Weights of a small transformer language model: 2 heads of 32.
Each number is 200 + 30 x the weight over its row's rms, rounded and kept within 0 to 999. Layers, rows and columns count from 0. The size before them is the row's rms in percent of the matrix's.

# layer 10 MLP down, 96x384, rms 0.188, rows 0-50, columns 192-255
097,201,249,186,166,195,187,234,202,168,192,203,192,151,220,234,172,230,211,229,157,227,236,221,137,180,189,262,194,167,244,185,220,218,252,150,149,236,252,175,137,176,201,192,164,209,131,218,230,197,162,149,234,157,209,190,239,207,233,145,222,165,203,139,209
141,108,153,150,255,203,220,164,229,180,204,174,227,205,170,197,255,155,239,188,184,183,176,232,213,240,201,179,168,243,165,141,193,217,179,191,244,250,239,204,250,245,177,209,149,216,242,229,202,253,205,226,175,226,190,225,189,200,41,168,149,196,229,155,162
101,206,205,230,186,194,219,217,187,208,183,187,205,217,219,183,236,185,192,199,223,187,217,187,223,202,189,224,153,113,254,175,182,169,195,254,179,225,157,183,200,208,141,198,180,164,180,199,235,195,238,235,228,135,252,245,219,153,187,261,194,237,203,228,225
103,211,145,206,232,218,225,209,225,155,206,207,207,199,194,272,213,231,220,192,227,180,204,204,162,205,176,199,209,320,178,167,235,170,181,161,201,216,227,214,208,230,207,178,233,185,243,140,196,249,187,176,192,178,173,158,212,180,229,206,186,184,116,243,284
100,212,187,194,199,114,266,157,138,188,179,215,217,209,167,195,176,162,229,204,153,224,158,180,174,233,192,158,133,142,181,251,195,182,223,134,239,228,258,227,213,208,201,183,176,192,177,214,215,262,218,162,237,197,164,210,140,177,180,190,211,160,181,212,170
110,229,206,215,151,150,188,133,179,153,222,226,237,188,235,203,158,226,216,232,230,223,171,196,189,206,175,222,192,180,219,213,265,227,236,204,165,235,190,238,197,202,229,181,183,203,177,203,176,166,201,197,230,215,249,218,216,192,191,202,229,184,237,201,177
095,187,168,160,236,230,158,234,230,258,212,239,161,171,249,208,177,216,195,176,214,197,192,180,195,214,242,263,220,161,240,165,234,216,182,187,175,175,136,204,181,204,151,216,235,183,189,235,193,188,162,156,223,185,240,203,239,229,206,196,223,214,224,218,213
101,188,146,177,231,216,232,246,179,179,164,182,235,203,246,197,165,189,248,208,160,199,231,208,202,221,207,196,220,208,168,246,254,182,217,184,188,226,145,178,143,156,203,191,181,213,204,158,158,178,199,223,184,169,223,205,169,208,216,201,241,199,203,261,235
099,184,229,208,203,204,193,178,188,215,251,150,167,222,194,259,197,190,169,222,224,199,231,162,227,217,177,222,201,205,243,206,230,209,188,219,224,203,259,240,185,240,167,185,188,188,198,266,162,179,235,251,231,204,188,166,236,228,181,232,197,111,213,213,232
095,196,180,227,225,224,172,243,212,202,211,220,208,195,192,195,166,268,205,173,197,226,205,203,222,203,187,200,262,222,176,174,214,196,151,178,210,81,186,188,189,191,256,209,227,202,212,221,169,219,192,183,223,209,175,216,229,237,197,196,191,242,257,169,168
095,192,182,231,207,202,157,190,227,182,145,211,293,190,215,246,200,182,263,193,249,264,202,199,179,217,209,176,159,201,205,185,184,182,160,205,210,214,199,188,240,228,253,199,274,223,206,158,211,217,227,218,160,247,220,219,223,192,215,213,171,233,246,199,155
109,124,211,199,153,196,183,208,148,214,195,191,185,184,187,203,253,216,193,200,184,184,215,178,143,196,173,228,282,229,212,228,207,207,165,177,233,150,218,207,195,239,234,172,153,149,143,215,184,216,164,218,201,188,200,204,173,193,220,243,190,195,229,201,138
097,176,225,215,227,202,203,208,241,190,196,225,186,195,184,207,261,209,180,198,197,139,176,207,202,196,181,177,179,202,230,210,225,173,265,176,193,201,172,193,217,193,152,231,159,265,178,228,196,163,184,188,227,126,159,233,213,210,206,231,235,188,185,172,237
097,202,215,156,220,226,244,177,188,243,145,217,236,176,205,222,221,223,204,217,185,208,193,213,219,163,188,239,199,273,184,224,185,198,243,215,222,151,187,134,184,173,216,245,209,223,214,210,201,236,177,195,250,194,170,181,235,221,182,174,205,197,211,224,161
108,186,190,176,252,197,193,185,199,267,217,198,159,158,166,288,179,173,176,239,229,147,186,196,251,196,208,221,218,173,182,191,198,196,193,201,182,172,185,221,193,202,224,199,176,207,190,213,193,195,215,188,186,160,191,237,166,198,211,168,217,208,163,204,206
095,195,220,223,221,226,209,115,237,254,185,257,186,218,183,197,163,153,237,204,250,185,177,163,278,182,225,194,250,244,180,193,181,196,186,222,230,227,165,227,262,199,248,205,210,182,280,185,178,234,230,177,215,271,127,168,228,200,213,212,193,203,230,174,182
100,210,245,202,220,251,141,209,232,219,178,217,141,232,170,229,172,220,191,182,202,181,198,220,229,170,178,236,197,141,185,223,188,206,242,224,237,223,172,201,210,191,164,218,220,176,187,210,230,184,192,204,196,161,164,213,233,185,200,180,221,318,204,235,150
099,196,198,194,234,179,230,200,243,210,252,179,116,216,184,162,157,235,232,158,226,243,165,239,197,170,184,260,169,189,193,176,197,178,215,189,229,191,209,228,159,239,157,180,235,172,196,224,171,182,181,230,215,197,178,231,179,219,191,200,257,176,208,164,189
160,312,215,196,193,180,193,214,192,270,215,192,183,190,183,230,179,214,204,219,255,236,251,187,217,192,210,219,191,164,220,331,193,220,237,163,235,178,176,214,158,187,198,129,223,190,239,227,200,213,193,189,252,177,212,170,203,191,326,245,225,212,241,132,215
094,176,162,137,183,168,200,230,201,237,214,170,202,178,184,175,223,220,175,218,176,211,144,167,213,209,220,220,226,244,245,171,212,199,182,186,218,197,238,189,194,193,211,179,194,201,208,145,155,237,152,168,181,164,206,184,148,121,219,236,230,210,204,165,152
103,198,209,217,170,243,228,245,208,180,210,216,221,158,188,207,238,205,145,208,201,229,146,193,187,198,201,190,104,136,154,201,222,209,211,226,195,197,195,198,219,233,218,196,223,178,171,158,187,133,200,229,222,246,206,182,217,234,187,251,231,113,184,236,201
105,198,170,216,216,196,204,226,215,279,227,208,136,257,186,247,243,201,196,151,223,228,199,192,228,158,180,225,195,254,238,178,168,150,202,233,176,179,169,185,161,200,229,208,212,193,213,209,178,209,195,205,236,219,244,203,177,195,196,204,215,168,202,172,221
101,219,197,224,199,209,209,149,211,161,190,229,230,190,153,215,244,173,219,196,241,218,191,229,204,238,221,195,221,156,206,207,210,197,195,163,160,193,178,210,230,251,254,211,278,139,193,183,245,259,246,202,124,224,235,217,163,203,208,173,240,189,146,231,194
091,193,188,157,170,182,159,186,213,180,194,167,172,208,173,221,192,213,208,249,168,158,174,175,147,210,201,161,239,140,250,192,199,194,244,233,223,223,224,144,263,267,221,193,179,125,242,209,246,181,184,174,175,195,211,140,153,209,179,177,176,165,185,132,210
099,206,144,248,218,190,204,242,165,251,183,187,191,149,217,172,227,220,227,194,241,217,222,197,232,250,186,219,199,297,260,197,184,208,188,247,175,168,207,191,202,253,241,192,222,190,188,212,173,203,244,193,243,259,196,199,210,178,193,184,189,237,221,233,164
095,189,227,229,189,181,171,191,188,227,202,140,223,228,232,204,212,229,132,174,218,230,217,204,142,187,188,177,176,257,226,205,224,242,184,217,173,195,201,161,170,210,213,193,200,210,223,207,202,185,187,224,146,214,239,215,243,230,152,178,192,248,193,219,130
104,194,197,221,193,145,187,210,202,257,189,205,168,209,180,184,163,167,137,204,202,218,227,241,256,194,234,232,147,109,183,192,226,211,220,164,235,131,212,192,212,216,238,198,241,206,212,257,211,227,196,208,208,204,228,212,220,277,176,201,229,199,241,223,211
105,198,208,223,224,160,191,180,155,122,185,192,220,208,184,141,189,217,146,201,199,169,227,188,156,216,159,183,190,192,181,238,163,181,163,265,202,232,289,184,196,146,261,190,197,201,175,241,208,196,215,199,213,208,220,203,233,212,225,222,208,140,228,200,205
095,189,234,235,188,188,167,238,228,267,220,200,223,282,181,186,183,191,189,196,233,231,196,186,234,228,184,233,257,174,173,208,244,151,162,164,242,220,183,246,221,168,177,199,199,144,231,173,162,200,187,170,170,180,160,213,199,206,223,177,195,194,207,201,202
103,211,222,218,221,226,213,206,221,275,216,207,129,198,177,195,144,243,196,221,187,228,184,192,230,163,238,207,180,228,213,175,186,135,187,233,131,193,117,182,165,211,233,187,191,187,165,216,111,182,165,152,216,241,224,215,221,257,184,235,249,164,201,230,191
090,196,211,207,263,241,225,182,209,177,261,197,231,234,153,210,131,223,221,233,273,187,155,206,256,154,231,184,199,118,154,167,198,217,233,209,204,177,202,214,193,160,187,263,197,192,198,228,229,187,193,210,155,208,157,224,193,210,170,171,137,226,222,195,194
089,221,176,152,169,164,158,199,189,160,160,215,256,184,256,175,204,202,214,201,182,217,237,213,192,234,185,197,151,165,178,177,240,201,189,118,189,243,233,232,269,220,205,226,197,229,183,249,207,169,264,199,202,211,221,145,229,222,199,207,183,107,234,197,159
098,189,139,232,264,217,181,241,206,171,176,206,251,216,229,217,256,182,157,214,164,238,219,255,176,203,221,176,256,212,204,167,244,168,209,190,162,210,177,232,196,244,146,234,177,199,273,234,126,183,245,141,207,191,207,206,202,168,189,199,220,189,241,115,215
097,217,192,143,198,239,195,233,204,232,195,145,210,188,244,206,169,195,183,208,242,175,288,152,160,186,166,214,209,260,209,200,177,195,239,224,138,229,228,181,192,201,126,203,224,189,163,183,165,203,189,170,214,165,206,185,148,199,209,181,219,206,215,171,204
094,202,218,266,173,238,200,256,172,175,214,207,171,175,173,133,221,218,234,204,181,162,220,227,210,250,216,196,222,237,187,242,178,209,240,227,214,171,207,220,153,177,190,216,160,202,240,202,230,163,191,178,212,211,220,151,217,258,194,197,213,234,193,144,187
100,185,221,193,239,226,280,175,205,188,194,243,252,197,140,207,207,174,226,207,180,209,236,206,243,183,228,186,196,166,170,207,177,174,217,206,197,177,203,194,192,187,203,213,182,238,221,205,158,250,199,203,184,183,192,207,243,175,226,239,229,219,213,206,189
095,202,162,233,188,194,174,199,190,170,214,160,263,218,208,177,189,189,189,227,155,176,145,213,177,190,200,186,203,201,228,202,179,205,202,191,115,222,190,171,218,214,204,169,207,236,196,196,248,179,135,200,158,229,221,182,193,194,204,154,159,211,163,293,211
101,208,169,219,226,155,212,183,168,184,170,225,151,147,178,172,187,161,186,198,220,182,154,209,149,230,175,150,255,213,174,186,204,172,157,185,219,184,214,266,234,205,206,199,203,178,199,198,158,171,223,190,182,230,198,148,199,193,195,177,178,192,126,203,157
094,205,184,179,192,205,225,198,222,176,191,221,189,222,196,180,206,185,241,182,193,169,267,164,144,241,174,193,269,145,266,201,223,201,164,205,243,184,225,138,192,189,229,170,218,225,217,177,146,185,183,187,169,205,183,188,217,166,181,154,150,233,252,183,194
096,196,250,198,180,215,229,200,201,242,272,208,265,213,193,197,186,213,206,118,192,217,225,193,172,215,230,229,199,104,165,212,181,161,171,174,240,146,166,172,219,193,164,197,201,211,165,182,228,157,182,195,226,218,197,229,216,181,160,210,206,179,233,224,131
100,192,196,162,200,238,172,186,219,222,206,214,209,179,126,237,184,184,222,146,170,183,206,159,124,175,212,241,253,209,185,203,179,250,181,234,218,125,171,175,202,142,216,234,209,256,127,162,192,168,200,183,203,194,186,225,251,209,188,190,181,232,166,199,212
101,196,165,224,136,197,176,220,191,157,222,180,195,191,227,193,201,198,144,166,182,162,180,183,210,283,187,156,191,196,204,204,166,234,207,192,180,213,256,211,169,205,120,195,224,179,204,203,207,253,173,207,208,166,225,175,219,208,194,235,171,218,219,173,242
136,234,241,166,227,211,241,193,199,110,208,153,252,240,214,180,161,194,183,184,197,174,205,249,187,191,203,195,233,191,211,213,215,255,178,212,170,213,184,168,194,220,191,153,247,202,209,210,215,189,161,270,206,204,184,142,204,175,240,248,183,157,240,245,217
099,210,201,179,204,172,217,167,208,196,214,182,183,176,235,198,200,154,174,219,247,229,180,210,176,218,210,194,159,244,195,224,171,228,124,167,185,212,182,200,225,182,190,164,186,176,259,135,169,211,178,210,194,209,235,219,186,193,199,218,167,232,158,195,235
102,192,191,203,148,178,259,191,193,234,193,227,138,201,225,201,172,213,157,207,202,186,171,218,245,185,192,151,179,196,211,187,224,209,199,194,159,250,231,219,202,229,209,180,230,201,193,183,213,173,191,175,214,203,183,194,152,187,215,235,191,256,169,211,189
102,204,196,200,181,146,271,252,193,188,203,193,232,173,178,174,165,260,211,185,137,199,195,221,209,159,157,257,247,140,185,178,222,306,212,201,219,208,229,221,226,202,242,169,193,172,219,151,210,221,225,243,170,181,160,207,216,182,216,222,220,198,201,219,219
094,194,200,219,219,165,213,198,204,226,218,202,192,255,233,220,222,212,176,175,184,187,226,163,189,173,200,156,194,214,173,223,181,160,144,216,246,205,217,249,209,145,213,194,181,206,236,222,222,177,172,203,224,228,236,215,162,192,188,213,208,202,174,140,227
102,188,215,225,213,185,197,216,188,144,185,185,180,231,203,141,196,204,162,225,201,199,208,175,260,168,214,196,217,174,203,179,207,234,189,178,228,186,250,206,139,195,233,210,172,247,214,197,232,240,215,184,207,210,242,197,188,170,208,181,173,182,179,278,166
090,224,202,198,154,182,154,225,205,186,179,206,214,188,250,161,217,209,251,219,200,236,211,212,198,182,170,251,195,240,177,218,163,179,209,233,235,183,210,174,214,163,192,209,180,249,188,147,252,178,169,247,202,145,222,194,177,184,197,171,191,197,204,203,251
095,203,209,218,207,219,263,189,195,228,205,196,174,162,255,174,211,189,191,201,204,180,229,143,244,169,206,224,188,200,184,188,245,223,243,192,191,197,168,203,251,205,216,214,207,237,194,208,234,153,191,180,200,170,198,194,160,224,190,158,238,201,226,143,207
096,205,185,157,181,191,222,209,181,167,234,202,156,199,220,183,197,216,183,213,200,150,206,222,142,173,204,203,273,154,195,190,189,224,187,196,156,200,218,198,187,277,218,178,202,216,207,188,196,198,194,200,132,168,199,209,224,149,165,208,219,220,182,167,185